Part of a small language model's weights.
Size: 9 layers, 5 heads of 64, vocabulary 8192, 33.4M parameters.
Architecture: rotary positions, no biases in attention or MLP, untied embeddings, normalized queries and keys, shifted keys, a norm inside the MLP, value embeddings, hashed n-gram embeddings, a smear gate, learned residual scales, skips across layers, capped logits.
Training: a variant of Adam for these matrices, 556M tokens, 8851 steps.
Each number is 128 + 32 x the weight over its row's rms, rounded and kept within 0 to 255. Layers, rows and columns count from 0. The size above them is the row's rms in percent of the matrix's.

# layer 5 attention value, 320x320, rms 0.0496, rows 78-99, columns 0-159
size [104  86 100  98 102  84 108 108 102  85 106  99 110  96 112 111 100  92 109 109 107  99]
[[113 163 121  89 107 163  87 149 142 150 190 131 136  97 170  77 137 145 110 141 151 143 168 125 139  89 127 151 132 140 155 139 100 126  64 166 121 129 120 144  85 114 133 147 149 112 167 121 206 107  80  93  81 177 104 181 162 171 121 112 147 131 128  96 146 120  97  95 179 102 110 117 141 174 142 128  43 124 149 149 113 154 190 125 170 110 163 127 114 116 124 179  70 135 122 125 107 121  57 147 114 188 126 143 133 138 198 125 172 108 104 112 140 150 159 133 117 171 140 142 130 159 168 155 121 163 122 106 139 143 123 105  45  85 134 100 116 108 121 124 177 132  90 114 112  98  73 116 184 125 137 112 145  71  76 120 137 105 125  70]
 [130 126 100 193 157 153  88 169 188 121  70  93 139 153 146 102 121 142 146 135  88 139  29 126  93 165 126 122  85  84 106  94  91 121 121 170 121 128  90 133 138 224  90 123 135 182 163 130 116 122 100 119 140 105 100 105 153 115  86  87 136 139 116 182 120 127  70 135  47 150 116 105 110 130 171 163 218 123  96 154 113 129  48 173 110 119 184 130 139 139  98 130  84 184  77 132  89 130 188  99 140 127  97 121  72 153 152 108 144 139 163  73 103 123 162 101 150 182 101 179 160 174 153  84 162 141 129  71  75 100 166 110 111 163 114 167 121  84 171 156 104 170 111 127 103 124 103 119 119 143 162 112  77 150 164 120  84 108 133  46]
 [162 109 121  91 129 148 125  97 126  67 123 117 133 115 120 145 120 110 136 160 104 108 101 155 101 137 228 173 111  97 163 135 122  79 221 156 105 129  82 135 159 151  93  56 141 184  53 194 106 118 143 118 161 184 161 112 116 114 178 159 183 144 124 121 125 180 148 146  90 108 148 179 174  40 120 120 151 158 120 144 160 136 120 116 140  90 120 171 151 135 149 162 146 147 170 102 134 136 159 128 167 125 127 120 140 128  78 139  96  89 126 103 102  97 177 104 131 154 205 127 157 108  81  75 144 145  92 175 169 135  65 143 129  96 129 130 169 118  92 203  82 163 153 153 117 141 139 144  86 172 134 128  81 129 214  80  83 168 178 114]
 [ 67 150 115 118 114  71 127 125  90 130 133 124 126  87 158 174 111 154  98 144 146 134 100 113 160 111 160 134 160 127 109 106 170 131  88 193 100 164  89 146 100  98  91 146 127 114 119  87 181 130  57 122  70 154 119 138 145 101 143 122 179  68 141 122 126  87 101 119  77 121 218  87 117 192 135 103 115 156  44 184 127 116 128 164 177 131  73 132 113 110 140 134 123 146 160 160 150 145 157 182 168 112  96 126 165  88 152 139 125 105 138  82 134 125 112 163 116 154 150 193 219 156 111 138  97 144 108 130  90 100 138 132 117 143 134 143 102  96 183 196 144 179 111 118 122 105  73 103 164 129 123 115 108  75  89 160 148  78 157  72]
 [162  93 155  85 127 102 152 130 130 124 110 119 154  95 155 113 124 120 109 176 114 120  95  90  67 192 147 137 109 107 110 108 128 110 159 177 106 170 120 142 110 117  99 139 134 151 146 141 141 140 119  82 138 141  84 140  98  71 180 153 136 167 141 108 131 125 152  74 151  95 142 113 156  63  87  82 108 123  75 120 130 110 163 130 167 148 170 128  95 155  85 152 121 137 144 137 121 124 158 113 124 108  84 149 122  94 124 105 102 143 168 193 139 103 134  84  76 151 206 146 187  97 109 113 127 146 132  97 108 136 166 128  79 182 135  57 146 171 163 158 148 176  60 136 121 161 155 196 154 147 138 154 137 163  69  82 141  75  97 127]
 [196 108 142 141 153 167 125 134 198  75 126 100 137 173 153  95  71 141 167 140 139 152 100 121 105 120 149  91 109  91 154 118 182 128 103 189 113 139 119 157 128 104  55 139 157 207 148  89  72 170 144  95  82 136 164 135  95 151 109 146 126 134  59 208  93 124 103 130 117  98 141 113 139 132 169 166  94 122 163  99 163  99  71 157 111  91 189  70 149 154  39  79 124  91  92 157  86 131 143 138  81 192 118 141 122 118  62 151 166 103 133 182 121 156 101  78 124  98  76 131 111 151 168 107 133 162  91 117  97 117 158 197  79 169  47 175 154 134 118 130 178 158  79 131 129 129 141 162 121 138  72  95 169  82 132 139 123 101 166 111]
 [167  72 102 118 100  70 174 109 111 103 173 130 166  69 122 129 116 136 145 123 183 118 194 166 104 160 165 160 133 132 154 150 130 131 128 143 173 150 108 108 109  86 155 142 103 101 117 142 176 113 188  89 145 138 173 109 151 142 210 118 145  80 137 135  99 109 171 106 158 124 181 158 142 154 121  75 143 171 144 125 137 152 153 120  86  97  98 122 157 137 136 130 166  90 155  82 215  89 114 164 172 132 129 129 178 146 150 118 140 120 115 140 120  90 116 149 112 144 160 116 173 113 113 186 100  87 162 134 103 134 113  95 125 137 151 122  99 104 109 160 136  86 184 108 164 146 146 153 181 182 156 130 129 131 164 182 178 170  99 191]
 [149 110 159  87 161 154 164 156 148 119 121 133 101 103 105 102 114 108 108 108  84 163  68 103  85 205  83 102 123 104 152 156 158 140 147 112 143 110  66 136 169  52 112 108  85 178  64 135  95 108 115 130  75 117 109 156 114 123 106 144  95 184 153  74 152 152 136 156  72 162 127 179 124 111  99  46 149  93  78  80 159  95 111 143 164 222  86 130 120 105 124 130 128 144 140  88  88 110 130 122 150 102 147 128 142  91 102 126 135 167 143 120 130 169 164 157 107 157 180 143 125 153 118 117 156 135 149 149 116  83 101 136 186 156 148  59 136 114 116 162  87 203 130 145 144 128 118 111 116 140 147 138 112 118 144 105 137 113 149 131]
 [180 110 183 121 160 162  65 136 153 128 144 131 106 108 118  97  94 117  90  93  77 122 154 159  62 129  99 113 124 113 138  75  60  97 132 126 137 107 150 149 113 187  99  84 111 112 169  95 129 146 183 109  78 142 128  76 138 113 113 126 122 140 160 173 161 131 102 134 159 118  72 165 110 172  93 124 123  95 122 103 151 107 134 123 164 144 220 114 117 147  42 152  79 136 129 141  83 102  69 140  71 149 154 128 132 150  95 116  91 150 193  58 124 184 138 112 161 149 109 159 121 150 170 155  70 131 130 110  75  89 128 107 144 155 129 150 130 140 166 134  76 141 101 137 177 132 157 110 117  77 133 151 156 121 148  99 127 150  92 185]
 [177 114 109 132 189 159 145 149 185 105 114  76 119  92 113  81 185 133 141  84 145 130  90 146  49 114  98 102  70 104  90 115  82 126  72 207 120 150 126  98 163 156 126 122 110 146 105  98  43  97  84 140 175 133  50 145 128  67  90 120  81 151 169 154 122 145  99 161  86 129  83 115 140  88 127 127 121 139  99 152 170 121 109 163 122  93 151 133 125 113 124 120 192 131 118 108  73 188 147  62 106 130 108 123  89  98 127 108  97 131 129 169 148 149 113  70 124 138 203 122 122 116 121 143 167  74 141 126 165 207 199 123 119 150 121 121 145 187  97 165 153 170 144 132 153 141 135 103  76 188 119  91  95 143 162  69 118 118 149 113]
 [103 131 111 143 113 134 162 111 124  94 129 168 111 104 131  88 144 130 147 144 175 123 173  93  72 116 116 144 184 185 125 130 112 109 126 123 168 102  68 155 211 207 186 136  87 110 114 133 155 151 132 102 152  83 141  94 127 145 118 133 180 128 106 149 127 158 101 167 179 101 123 136 111 158 109 151 169 173 188 134 127 154 122  55  85  60 150 117  96 127 111 168 181 152 128 145 126 151 101  81  90 140 112 160  94 195 152 100 121 126 139 139 177 102 121 145 139 167 119 126  72 133 136 161 153 138 153  72 104 165 107  73 161 105  87 174 108 142  99  99 144  74 162 125 187 121 132  68 120 176 118  90 145 147 130 164 102 143 121  76]
 [184 158 146 116 131 116  98 158 158 113 110  63 136 142 185 101 116 169 139 201 192 136  57 115 141 125  84 100 147 107 210  93 117 147 165 199 140 135 136 137 116 126  84 124 161 161  96 123 139 111  47 181  82 134 128 128  93 152 111 146 164 120 109  97 100 174  74 147  45 104 139 101 103 136 140 139 158  96  83 142 131 117  59 185 136 139  82 157 115  99 125 117 118  92 151  95 169 129 135  95 146 148 122  86 182  48  85 105 147  76 110 125 114 148 119 173  75 149 137 144 188 145 133 108 173  53  69 163 109 143 139 135 142 139 128 154 140  85 102 151 184  98 135 123 133 142  92  92 127 144 110 122 110 129 175 109 176 149 160 101]
 [130 161  70 111 126 122 174 100 134 192 194 122 129  91 125 187 118 124  98 143 131  86 140  82  96 138 113 167  62 108 148 166 139  93 160 140 162 150 117 120  91 102 114 112 107 163 126 113  88 106  83 109 136 171 131 133 120  82 115  62 129  98 133  96 125  82 173 132  48  99 165  95 119 156 144 103 149  97  76 113 178 100 125 181 105 155 104 156  98 123 166 138 131 100 171 174 154 150 142 162 111  81 141 106 198  92 110 114 186 106 146 108 101 175 158 165  91  74 119 112 169 168 126  93 127  85 118 126 135 119 110  94 137 160 147 109 139 114 138 137 138 181 118 114  97 154 111 125 132 106 150 100 137  85 164  77 160 152 130 138]
 [ 92 168  96  65 146 114 179 153 113  80 151 191 106 135 127 173  98 176  96 150  85 105 145 109 202 194 124 155  63 149  56 147 194 150  77 100 116 144  99 124 117  73 118 119 133 129  73  69 126 157 148 114 108 136 193 141 120 115 138 153  92 101 116 144 129  76 151 160  93 151  78 151 106  83 159 172 133 132  20 131 150 131 154 194 151 130  64 130 117 117  74 134 113 156 134 114 189 140 163 157 128  85 109  85 149 147 176 145  78 161 157 135 157 105 121 152 119  53 112 116 120 137 125 168  57 142 153 146 115 106 140 125 158 167 126 174 116 102 149 103 157 153 178 118 180  73  88 129 172 150 107 111 110 135 108 171 194 109 138 157]
 [180 136 112 114 131 153 154 123 152  84 198 123 160 131 130 164 138 145 119 118 128 121 177 162  34  88  98 113  96 150 150 170 169  85  24 143 102 131 109 131 111 141 117 161 142  70 118 123 122  60 119  47 112  96 103 114 123 129 167 120 128 142 145 206 122  91 149 123 117 100  92 129 104 172 141 107 137 132 121 132  82 141 169 189  97  85 173 128 120 155  93 184 132  98 173 173 152 147  75 125  97 116 126 120 115 124 114 100  83 121 168 119  78 126 120 144  99 149 122 155 122 149 152 165  65 138  77  93 136 145 181 140 110 107  99 156 152 139 155  92 169  88 171 116 163 104 118 191  95 215 107 115 141  96  97 214 175  78 109 158]
 [121 182  69  78 125 142 134 152 104 139 125 135 134  97 153  59 152 167 117 105 129 118 162  94  92 161 125 138  98 146  66 199 112  90 107 117 144  66 142 145 161  96 196 146  90  55 102 102 188 140 123 112 144 129 130 120 135  89 148  95 134 135 137 129 161  94 181 109 124  91 114 151 131 131 137 114 165 132 125 136 140 135 143  66 161 110  86 129  90 133 128 192 184 146 145 176 180 137 114  95 110 160 120 126 130 133 123 119 150 214  99 127 166  57 110 194  74  95 109 126 102 112 117 174 109 181 177  96 134 136 153 152 147  76 129 119  69 166 139 122 174 118 139  96 177 157 143 174 129  98 214 123 118 139  97 183 149  78  93 165]
 [138 126  82 139 156 115 156 105 113  75 158 126 128 120 122 135 139 148 135 160  93  93 185 171 145  96 103 159 152 115  64  86 141 152 118 120 185 176 108 127 109 107 159  34 112 156  68 150 105 202 104  72 103 129 187 108 128 165 136  83 126 123 112 112 145 128 199 172 109 134 201 103 108 174 132  83  88 110 118 103 199 107 130 143 114 139 110 133 189 151 120 126 142 133 162  77 181 152 132 147  75 143 126 148 161 104 157 161 128  47 123 110 113 156 153  88 195 133 139 161 152 134  91 193 118 104 159 165 100 155 106  82 101 137 125 170 176  81 109 170  88 122 172 120 109 126  78 195 126 138  91 129  67 137 118 170 123 134 149 170]
 [ 99  81 171 108 158 137 186 154 166 113 160  83  79 129 134 164 133 134 118 133  88 103 135  80  86 159 132 102 110 152 113 116  93 192 164 175 146 120 112  82 165 141 193 144 102 187 124  90 147 161 131 149 145  71 129 140 129 111 104 159 118 158 154  34 104 146 132  88  87 112 159 154  94 111 107 172  56 129 147 124 114 144 135 129  88 179 158 138 139  88  91 141  91 119 170 102 111 129 116  94 169 141 122 152 142  75 122 169 123 110 133 144 105 154 101 122 113 125 134 110 113  74 153 103 148  74 160 168  85 199 147 102 153 184 124 104 178 127  79 153  88 108 128 158 146 112 141 144 159 132  52 111 157  93 128  54 101 130 103 128]
 [ 96 140 156 115 114  93  99 153 150  97 125 128 117 120 160 137 170 132 133 118 208 114 177 120 146  56 128  96 133 112 125 180 105 164 111  96 138 138 192 138 140 104 170 182 156  92 146  72 189 137 176 138 146 119 153 160 157 165 137 173 111 124  76  83 120  62 134  83 102 142 122 108  73 168 137 125 104 120  94 155 170 150 171  90 106 127 122 136  62 133 165  89 123 146 115 165 160 173 154 108 152 179 120 105 110 107 106 142 112 103 132 186 173  99  86 135 126 123  81 125 119 155  71 139 115 125 140 104 162 157 187 118 178 115 128 173 116 123  99 140 145  94 138 138 186 125 103  73 145 128  41  89 107 153 101 101 184 118  88 125]
 [134 136 173 125 116 118 126 146 154  85 106 165 127 154 123  63 136 130 115 170 133 127 138 121 186 180  87  86 145 168 105  93  92 141 166 104 118  78 131 145  88 157 117 133 133 113 153 128 121 111 184  74  91  73  60 140 175  48 103 149 152 126 120 170 113  69  70 141 138 107  58  66 143 107 128 163 143 141 146  84  70 136 126  77 152 135 139 142 117 115 120 130 127 113 152 145  99 187 156 139 111 111  97 129  51 184 164 135  73 131 153 125 105  81 103 211 136 136 121 101 119 186  97 126 105 112 121 121 101 152  95 128 126 145  71 166 133 162 110 118 137 151 198 134 142 100 131  88 149  90  85 120 153 165 126 132 164 149 116  63]
 [132 133  92 134 126  92 110 104 101 132 135 158 124 196 124 162  77  79 111 112 113  99 182  98 129 130 106 104  90  55 135 127 194 114 180 118 194 182 106 156 137 127 127 113 147 129  95 148 112 133 139 128 106 240 215 122 142 132 202 132 137 135  90 110 175 112  99 137 101 156 181 114 113 133 116 125 158 122 102 110 194 130 117  92 118 100 103  68  75 156 112 112  94 156 150 129 180 142 146 169  88 114 134  90 175 146 137 136  91  90 155 115 113 138  77 129 122 150 149 151  99 138  61  65 156 136 114 107 173 156  95 120 106 155 116 136 184  82 101 157 129 114 123 118  99 134 139 143 143 113 105 135  76 141  65 106 128 121 140 160]
 [127 167 118 141 132 171 198 164 186 129 125  99  89 149 144 130 188 103 136 141 154 149 117 136 102 156  89  90 156 126 121 165 122 129 128  86 109  94 124 150 119 131 145 171 136 159 193 129 103 150  99 146 220 140 126 124 166 148 104 163 145 158 128 191 101 117 119 147 139 195  48 132 110 196 170 158 134 104 173 112 184 131 103 155 117 133 201 100 116 107 133 101 148 103  97 120 110 189 129 133  69 229 109  45 145 143 112 124 159 169 130  79 159 100 134 167  81  63 119 116 102 114 143 178 146 124 170  93 127 138 123 133 163 156  71 136 147 122  79 105 118 107 120 117 124 176 168  61 177 134 143  72 162 189 166 169  73  58 142 137]]
# layer 5 attention output (transposed), 320x320, rms 0.0504, rows 78-98, columns 0-159
size [ 99  82 102 101 102  80 106 100  98  80 106  96 101  94 110 109  98  92 110 111 107]
[[148 105  97  99 149 171 159 196 166 101 130  69 156  59 151  88 154 112 106  95 169 138 110 130 125 107  89 145 129 106 111 143 185 103  52 152 134 142 135  54 109  60 122 111 167 139 122 137 147 110 112 154 117 133 140  45 121 169 120 114 137 117 139 134 167 146 118 162 114 116  81 125 136 121  95 103 122 111 111 102 122  90 173 137 185 119 151 106 106 180 110  72 100 158 106 152 111  87 129 155 106 130 174 113 123 152 108 164  81  99 111 159 111 159 147 115  64 157 165 180 147 129 153 117 104 165 163 124 141  92 149 107 197 149 210 144 150 164 138 159 147  95 135  99 155  85  95 159 106 152 126 127 145  94 159  96  54 102 184 142]
 [132 105  89  72 101 105 134 155 109 101 137 131 121 162 170 128 101 133 108 145  35 153 167 184 116 117 137 105 114  67  78 104 135 127 127 117 122 158 186 174 141  45 103 154  85 123 190 161 153 125  75 175 138 120 101 107 160 151 175 148  95  85 119 140  73 156 105 101  76 149 134 126 149 107 218 137 166 151 185  75 138 143 116 142 171 115 157 122 168  99 146 170 127 114  95 154 161 172 139 145 188 115  86 186 119 154  78 172 165 132 116  97  44 128 108 122 111 105  81 134 110 181  89 119 101 111  81 136 140 188 105  88 147 111  98 129 127 115 160 135 127 130 110 136  90 163 138  80 153 112 120  81  78 117  77 144  96 165 120  70]
 [104 131 135 134 112 132 110 116 120 106 115 112 123 125 178 160  90 156 178 149  94 130 146 156 116 158 149 166 109  94 125 207 131  97 190 110  41 102 145 205 140 111 115 142 109 131 110 149 130 162 125  73 100  89 179 182 112 101 177 135 146 127 121 182 143 131 148 157 106 117 161 131 172  85 117 165  95  97  78 154 107 173 143 116 105 137 134 159 146  86 166 129 113 148 164  97 115 147 140 113 152 117  35 127 152 130 143 127 131 172 100 106 112 174 133 124 128  78 127 139 136 160 156 137 159 109 111 150 136 138 127  69  80 145  65 102  76  72 118 127  96 192 145 135 114 108 129 115 208 117 143 191 111 194 120 143 117 103 139 141]
 [103  70 136 131 119 154 176 130 133 111  92  99 127 120 195  72 176  69 200 107 145 155  90 121 114  83 127 189 126 140 116  23 101 150 131 139 148 154 165  91 106 131 129  84 149 165 194 153 133 118  97 115 153 148 138 101 191 145  87  76 121  99 108 155 115  73 152 179 117 155 159 128 120 119 140 108 161 131 125 100 155  97 115  97 130 113  96 117 179 137 179 136 150  83 140 123 115 127 148 163 128  90 139 101 115 228 113 165 153 173 115  70 104 118 118  99   0 106 124 104 161 141  96 173 143 149 151 112 154  62 105 132 165 108 133 124  79 169 101 127  51  97 126 125 125 100 169 129 109 208 110  79 161  93 111 167 140  99 158 137]
 [129 125 117 134 149 164 162 100 129 137 112 131 130 100 157  99 139 106 163 156 133 110 106  91  94 105  85 195 115  95 123 123 115 107 129 149  68 122 175 150 114 122  69 120  94 211 123  82 151 111 116 108 101  82 138 134  88 168 182 139  73 168 135 167 127  94 162 127 152 108 145 123 119  89 124 152 147 134  95 149 168  77 132 129 100 145 110 118 140 167 160 128 100  55 102 111 143  89 156 150  96 147  67  75 127 167  59 120 108 152 137 155 144 130 140 112  76 121 110 184 144 147 179 172 127 106 126 111  47  84 118  81 124 153  85 164  61 142 148 140 149 133 147 117 113 120 150 169 142 168 134 173 149 151  86 190 139  38 112 128]
 [165 160 108 120 119 100 103  93  99 112 167 113  99  69 178 140  57 143 149 114  74 146 176  74 174 114  77 114 104 140 156 140 153 124 137 107 112 133 198 139 129  79  81 139  97 140 123 119 159 147 145 134 100  57 139 113  99 115 142 129  86 189 174 113 158 154 109 106 167 138 138 133 109 118 151 131 184 138 174 110 111 100 116 145 176 106 155 124 152 113 163 115 131 156  87 152 142 122 128 147 103 158 109 142  67 173 124  99 117 126 110 125 114 121  69 133 124 102 126 181  72 157 116  80 133 128  96 100 125 141 134 162 118  90 127 136 149 100 207 126 138 103 184 113 107 162 125 130 139 108 139 131 151 146 142 126 145 137 146 173]
 [ 69 100 134 162  56 176 172  97 148 114 111 135 122  98 131 117 149 153 144 135 207 110 109  76 142 101 149 129 143 119 124 135 108 157 101 175 156  77  74 151 112 145 158 128 153  98 101 166 130 159 179  90 139 135 196 158 118 146 106 127 169 114 164 106 141  81 178 152 105 136 117 169  88 192  77  98 130 136  94 119 188 145  98 101  96 193  85  96 101 127 126 137 150 153 195 101  83  90 134 129  90 100  94  55 122 118 136 120 136 118 147 139 204 118 143 112 122 159 115  96 146  53 145 109 133 142 139 144  63  77 105 114  90 140 115 141  96 113  83 140 155 152 118  45 132 154 106 160 118 127 166 140 122 154 147 194 140  94 120 152]
 [114 155 107 159 153 119 119 110 108 175 135 119  70 140 115 146 148 107 141 119  80 141 154 133 113 100 101 158 116 125 174  69 114 103 143 113 124 142 107 122 108 135 131 123  98 176 126 116 195  98  74 138  69  54 153 154 137 132 144 137 133 141  70 110 149  86  76 107 223 136 142 131 152 105 184 180 131 129 109 200 100 170 119 134 177 172 103 123 131 112 211 116 105 135 117 166  81 145  91 115 128 178 142 128  87 136 134 127 112 171 136 108  88  72 119 125 135  94 137 183 101 158  90 190 137  99 173 101 161 107  65 156 170 114 123 138 129 156 108 118 131 125 177 114 139 132 190 147 140 138 138 140 142 100 128 138 137 121 101 102]
 [145 154  69 133 132  92 133  59 140 115 173 151 146 109 181 139  97 131  90 113  52  65 136 109 130  71 107 129 109 117 106 103  81 126 203 138 141 172 102 137 123 106 115 112 104 121 133  72 154  92 143 149  97  97  85 117 135 103 112 157 117 147 180  98 161 173 127 153 129  72 109 152 145 230 126 128 165 125 138 128 117  75 145 123 141 161 124 134  45 134  90 128  69 159 141 170 154 114  98 119 119 171 140 218 147 154 133 123  79 107 153 147  97 115 121 152 175 136 130 170 131 123 115 119 111 100 117 173 136 178 156 135 178  94 117 135 158 131 129 123 155  94 102  69 112 105 158 178  77 112 160 128 109 132  40 100 174 103 148 149]
 [111 167 159  95 120 121 129 127 102 125 165 147  92 149 175 132 103 103 124 112  88 199 180 167 116 105  96  77 111 101 137 126  85 135 121 114  82 149 154 166 170  91 102 138  95 130 142 106 120 130 103 132  95  98 112 135  87 100 149 134  89 115 177 149 118 178 137 105 122 128 164 148 165 111 126 126 130 120 157 160 110 172 155 118 172  99  97 111 170 107 123 157 108 105 139 154 143 168 167 126 137 156  86 130 113 134  94  90 147 142 157 118 129 164  55  87  81 136 151 159 105 163 102 152  76  86  92 144 175 156 127  80 123 112 111  94 137 103 137 125 180 121 146  76 127 147 186  94 150  77 109 126  69 143  80 132 111 152  95  85]
 [117 106 150  93  92 129 148 159 155  91 134 124 137 161 118 127 152 119  73  47 116  64 149 141 145 175 110 103 143  54 187 123  71 145 100 104 106 105  71 162  97 110 139 143 114  83  94 136 120 157 175 128 154 114 141 106  91 109 166 153 134  98 124 144 122 145 100 123  81 117  73 162 158 104 148 100 121 109 153  82 149 109 137 175 105 147 153  97 136  92  50  83 192 119 181 113 117 140 129  64  94  83 150 150 139  85 168 116 203  88 144 174 117  84 123  90  97 158 165  84 135  60  79 131  61 162 122 119 120 131 156 155 138 133 129 152 214 134 117 148 179 126  83 115 175 128  70  79 150  87 166 141 156 119  67 135  88 113 119  92]
 [116 153  95 107 109 126 106 147 111 130 143 114 137 116 160 124 104  92 142 124 136 195 175 115 196 107 114 138  82 118 160  68 106 169 135 133 110 128 176 135 131 109 116 110  90 125 130 143 190 110  75 130 115  83 176 111 125 116 146 164 144 180 155 179 146  95 114 137 122 156  84 111 120 122 187 131 137 104 155  97 121 167 139 107 155  82 176 121 142  48 175 153  77 149 112 182 130 130 163 174  96 142  96 138 117 118 120 116 162  69 137  99  88 108 123 130 104 123 140 149 122 147 113 116 153 142 130 126 156 138  91 140  70  96 128 107  99 107 126 117 141 123 170  83 108 166 119  22 150 148  72 156 136 173 157 107 150 183  94 114]
 [130 176 140 130 127 129 131  97 126 123 149 128 101  89 155 116 116 148 132 126 109 189  85 133 165 108 187 112 114 180  95 122 174 137 117 118 196 133 100 105 129 123 167 182 122 145 138 147 174  92  48 110 133 143  82  76 152 139 134 125 131 130 117 119 120  80 154 124 176 172 176 116 134 163 132 109 114 101 129 133  52 165  95 170  98 143 145 117  59 129 147 140  61 135 118 150 118 134 123 166  68 200 181 102  71 134 115  77  47 178  91 115 122 117 130 100  76  91 112 115 134 150 152  88 164 153 133 148 210 115 109 101 138  85 137 147  73 136 118 103 109  78 157  86 117  99 195  97 123 156  88  96 130 117 148 158 176 133 122 160]
 [152 115 132 174 116 148 138  99 139 142 133 115  74 152 145 178 108 151 140 160 151 107  96 115 117 116 154 163 125 153 154  94 126 134 120 160 193 134   0  98 104 164 141 145 186  99 175 175 114 105 114  86 181  84 152  78 159 122  95  95 140  78  96  82 125 103 138 127 141 124 157 191 108 139 168 119 164 203 100 153 144 131 105 171  92 109 109 124 167 115 175  97 159 153 146 125 141 176 130  94 111 141 157 142  86 130 194 128 166 172 122 108 134 114  94 106  86 110 204 116 146 115 114 129 106 134 114  78 138 142 104 135 134 153 137 162 133 159 142  82  65  99 181 181 139  99 126 107  85 166 118  88 110 111 148 171 127 165 167 168]
 [134 101 146 128 103 152 156 135 118  99 173 137 133 106 141 107 112 142  95  78 103 131 111 134 106 100 102  84 104 100  98 156 123 126  96 224 160  66  64 128  98  61 158 133 174  95 139 156  84 153 144 102 166  79 117 104  98  73 163 136 110 113 160  85 156 107 159 125  88 106 119 137 151 198 131  91 155 184 163 108 117  68  88  94 156 121 132  99 138 126  79 162 107 143 164 158 132  98 157 101  88 127 102 113 100 103 122  98 122 137 153 129 168 104  82  90  63 147 147 147 122  98 129 127  68 140  85 115 126 104 171  78 151  64 144 128 164 104 180 132 125 124 143 103 125 142 153 140  98 142 158 132  84 129 111 149 108  93 120 189]
 [112 148 166 127 113 121 123  82 167 139 145 134 126 115 148 109 150 180 111  81 181  99  61 108 117 186 117 173 161 153 108 134 115 131 110  67 164  75  73 107  90 112 156 133 115 103 109 128 115 152 134 112 148 117  96  71  57 143 109  92 127 134 114 118 125 109 130 128 133 126 113 193 128  94 121  77 160 157  96  98  93 114 192 126 110 122  65 112 140 156  63 124 150 150 153 124 116 105 198 102 104 155 146  76  75 105 112  94 152  92 138 151 165 163 102  70 164 141 129 126 185  95 140 227  79 112 177  46 111  59 133  90 169 128 171 149  81 188 127 155 102 105 124 137 167 114  65 151 137 108 154 111 154 121 119 161 133 116 109  93]
 [146 127 112 117 137 157 141 162  96 107 126 128  60 110 127 152 145  84 151 146 102  90 150 123 116  79 109  71  92 126 168  96 123 116 100 221 153 129  77 160  60 150 167  85 160 124 130 162 147 124  91 125 141 109 159 106 160 125 198 120 173 104 117  87 127 113 146 159 145  87 126 167 114 191 113 114  74 128 161 131 174 125 136 134 147 187 142 120 124  73 165 120  92 142 180 120  95 153 100  76 119  74 133 119 120 138 209 128 132 150  99 107  83 145  83 128  75 143 169  72  83 110  84  87 112 171 185 146 131 185  87  90  92 128 122  97 198  85  87 167 130 146 123 102 136  98 120 117 135 166 123 132 117 153 156 199  63 172  97 168]
 [ 84 125 135 140 139 124 113 124 100 149 164 127  96 157 151 120 159 109 163  64  58 155 187 124 174 134 150 101 108 167 159 117 115 116 119 172 110 118 127 124 169 188 123 177 115 152 102  84 151 201 107 148 111 119 136 146 116 103 152 111  88 150 124  83 186 174  80 139 143  90 120 109 113 180 124 172 134 101 113 176 164  88 104 165 140 146 121 128 115 158 164 156 105  87 101 130 164 127  95 159 122 161 137 125 161  85 121  98  99  97 139 129 137  59 124 165  83 110 132 152 121  93 175 128 115 113  94  60 116 177 113 147 112 128 153  88 152 108  87 135 204  93 158 126 135 124  95 147  86 118 110 147 165 111  61 148 162 102 103 153]
 [131 143 192 134 127  99  79 145 128 146 160 120 106 118 156 123 164 130 126  75 169 162 103 129  86 180 153 135  96 120 158 106  66 169 133  99 160 140 125  97 163 149 127 130 168 148 118  70 100 164 161 109 201 214 160  78 153 115 138 122 174 158 134 150 175  91 160 126  71 152 109 144  92 135  82  92 148 131 111  97 183  52 158 100  88  78 115 151 151 110  82 128 128 130 183 139 160 151 176 109  52  82 158 101 113 138 133 105 152  84 127 157 126  97  56 106 102 189 180  94 163  85 118 122 126 119 160 113 133 182  76 152  84 142 143  94 153 165 125 118 123 134 120 124 149 123  60  65 115 161 125 117 163 167 139 126 153 157 141 142]
 [162 103 127 135  91 153 131 113 179 123 135 139 133 138 196 177  93 124 174 159 126 141 149 147 124 175 128 125 111 125 138  75 113 168 133 112  95 140  60 159 122 131  53  98 116  96 161  90 124  86 199 143 147 138 122  84  55 135  91 135 102  86 123 154 103 143 129 147 101 161  54 124 124 117 142 121 157 144 134 138 127  72 173 123  82 113 100 160 160  77  93  53 133 109 136 125 135 172 140  95 108 144 171 180 128 184 147  97 142 114 140 130 106 165 105 132 105 115 193  99 141 106 118 122  87  95 117  89  84 207 130 139  68 159  73 173 116 136 162 151 111  89 129  96 147 183 113  91 157  79 137  85 194 138 108 106 102 125 180 121]
 [177 131 130 133 177 126 125 121 175 131 119  96 137 125  91 173 147 141 138 153 149  72 121 108 114 147 130 188  57  91 160 129 149 160 136 126 139 155 111 154 124 169 136 108 134 200 134  88 108  60 144  89 139 128 143 130 155 137 152  92 160 177 127 151 177  62 164 116  87 129 130 111 159  94  90 138 129  97  86 162 162 164 112 151  84 133 117 146 186 118 183  85 117 110 172 128 123 113 132 101 103  95 164 157 149 174 134  95 140 163  80  75 141 149 152 142  60 195 115 109 158  77  85 135 154 127 196 113 108 161  84 155 120 151 108 146 156 123  91 170 120 131 122 116 100  46 141 162 174 129 136 110 118 156 165 137 111 117 172 193]]